Weights of a small transformer language model: tied embeddings, 4398 steps.
Each number is 128 + 32 x the weight over the matrix's rms, rounded and kept within 0 to 255. Layers, rows and columns count from 0. Numbers have three digits each.

# down: layer 4 MLP down (transposed), 320x128, rms 0.546, rows 141-154, columns 0-63
# gate: layer 4 MLP gate, 320x128, rms 0.465, rows 142-154, columns 0-63
# up: layer 4 MLP up, 320x128, rms 0.478, rows 142-154, columns 0-63
down141:119156159146130166149170140162142112092100158102098101188136088142129139103085114180126129105115100154120149134116119134133110120115148199067157062161108133170166097120078153125093107058107083
gate142:139149071093169142124135141144122084137144070059118154140156115142086101091138131126110164099123098122141124151092127084086128157147095143143099116117153087102131053123116131111162160086132176
up142:142087131112110094111100083153140110176101161128129054137103078165090099066122173093150122191168088223100083078165115127116154129166173141138127149160125156110107092096121097135108116166129145
down142:164167141126095153096157113139118114138110118167179153139130130085087137121116079112133120083142135062131150096132150070203096131105082119171143134146108126149135179070110100164125166119139162
gate143:132178110121067121116138150153119131180090101114116176127178175128147112228098181126141128092156181150106132121125160090105134158115096093133137135098136122150109149122100135162213146179143124
up143:155137096152111131169140071106172117152097166114155158074141185138073158109089098136104104173146190144143087089147201138148129132121096112179144140150097117148111106145159132188088118141150085
down143:132100160079167129079117140174079130130127147117085185135032191154180157093143103127137143105212120129112090114147084164148131167182106142144129182165130193121138119118113141154064116095086152
gate144:178132162130132196095119128052107139174116128133091147112135097137150142109053160102129049180117151145108105161099120170117163084142055120180111100145128070136188146116105115124120073063107115
up144:123099162164166131149127144136132103198110175138162099118114113136168185105111099129143063111086104118107084109132115131160105038159106129116109145146173139193116141177116158155093114142164137
down144:124125125182135088122105097152146120051148093104114115137157099122098081111124094117150188111136118112148132095132097112135119097181135128116115154098110132107144151186152142124147120156120157
gate145:132164137117169132106201146142064124093101109153109163063164126150188122090135147151124093094172151166098086088098119128072087091128107107130138100118082171174084144095149111103133104126090111
up145:164089129131131123073158179134176087105115101088166141144128137140198111125151114145174125106118063136121144090130106110136084138098080152136173118101169188087158160124118082096075120148129127
down145:122153142144138113086095108133149150121116091149167115121093166105108113146126163152118095106128138139137173142114187128154080075110135148130158135108131124144154176133167177144112099148106105
gate146:154129160163133090085148139147110102190109198160114189126121138152122091149128168133124155162135157128083097121103125126077136173179155129120133057114116131159110170084174191104142142139145148
up146:180139170096139193121107116071159150094155130105130111056166083127102124113107059107156082165126116177145088138140184156208078130117110135156165146138215085183055143148084152126176063153172144
down146:118090148107172105153164128161123153186139125140101162151122163115174141131142170174118136120148131141072097164170109133121044160080151155106119098126102150153098137106101128098136107101110115
gate147:153107143093015144119094146117133141142071093173128112153129193153143137123150102088107166185170085109112128120132154092064173137175135124116158133143126070151092160114166146088124140169089129
up147:102142121112116155120069101162120119090100096198104109128137103173141114098060110156108136089129107131145138132141113147155147175089097143118088121112066100141079116172187130104144132107116134
down147:099123141152114073135112154152132134150170124171173123124109094089153047119182101094131136186108164123156140128104164157078202156166127139169089068136155167166138142198127137126114151129096145
gate148:138139165105118126084088127165123179098096139134171114192169151098121107119130066210101121116102124113145177148116152146136125116130117089123069157145077074165074164106121130146196150096115157
up148:095095107087174109133053123186095192108113086092098149116104124107164103125120071099115098129138167200153121094086136129103114100100131163126093095120206094140136142116164105129158127125165142
down148:064091176100105166120155088156151179139157103129120179170158157111142140140168126155101190113098201151143152068160105149109180123127175139105093133146100114114177131129168142092135111165120131
gate149:160110128116113176130098157105128120177103137105103156090168098179168130137100182118090131084145095125117078131167096136128136138139114177079130102148104101121084147150116066149056145163156123
up149:098094128148159139134088111162119111113130120172157119198127140134109115123100113142094077108139114175131108116144137173156108092131144105112101151143156101101146101177141099156133157129108131
down149:083159127127106125134191080129142130096179098157128113145135139208135210138194127107108140121142097115122158101165177135091159161132157099146151140096122103138090070145196108183141113122103100
gate150:120121151127045157165187117129130127179094127142054142164108165133088084131079158148173089077143134098140186153173113126172099119146153115067128089115166102141125169152066160183137153168128114
up150:055135127151141117116064156086098136072125122112174120126133152059186155153152114122119134121129194103114107137088110188147098061212153134106119095133095143113145116086139086099134147112169134
down150:158162113117166188091080114140184103159088118150130159109102165176128058151133168166207141116155116140108132156180095145107124166089183105074132136126131092140088153128120171119082128102005109
gate151:119127140146128120156183101188132116091133140133139099126092136146152139155106071166129165133109060156009181098198092117122195137098126102154141154173160186150118119138143152171156157099083126
up151:121137125093132155108153129123133094104115150133147116088156139102156130099164159128106133102146111116117129104130151161140082080181145115160174140089114140144109148124157162139159143112171079
down151:163197138143114091158133126135144163123091113196173147144192140071133159151134080135165159186108138163116135108140161138133144140129137159136128133138152096126115150142120110124112136105162134
gate152:094175180125138121148127055132175156178132098203141043153130082112096084141135150101168180089122084094097160124104185097143113146155109120107119155117184125122118119211105114138122171085099105
up152:149149178105101110134073121120164113153105129143175119106118117111143109101162141112104173116136116116152169130160144115191143122094120123048140124098127111056135161170117154120044114156110098
down152:131140087168129192109117178124150049177080071118177139097061128155183137128079161106117096152154129148137136189115132139125110131090079167134103098150153124135110171087122097128086081099061099
gate153:092137160125137119112105158135097159123101117202074206082147196141158144134106144152128113162143122081121153123108138132135124210173098104086144163130089083090082112098142154143139191109113156
up153:074184099059084122119134106131125184183066105148152175081103113099130120141122123088148126175157150086169044157121186111162059137117108140158125128142137116092119161136136139113178118110103083
down153:110119077163100120119142172114098095088188156177120077144046092102107114133214149128161144149134147127104147095093125105138183048120140202128157116105164115109145138132113132139112069112150131
gate154:095135162086127122088180107182159128148076149147123142105142119173128106179140098140076136127171160172138040110135116193124125138169130174085107105108139129134111230153150110070120153124124099
up154:171201110110199142100135101135120099146144128078167076166139134089136155111081077150135123195064156108138156150132094135066122155093118144068079121064146093142137139090148160107115106126126147
down154:132135119196121132138134120132149078193063144138157133129137134074099090142120094113115147167105113116148173120152151075206133115082167085183104144121106198135146103118100103102107129103147105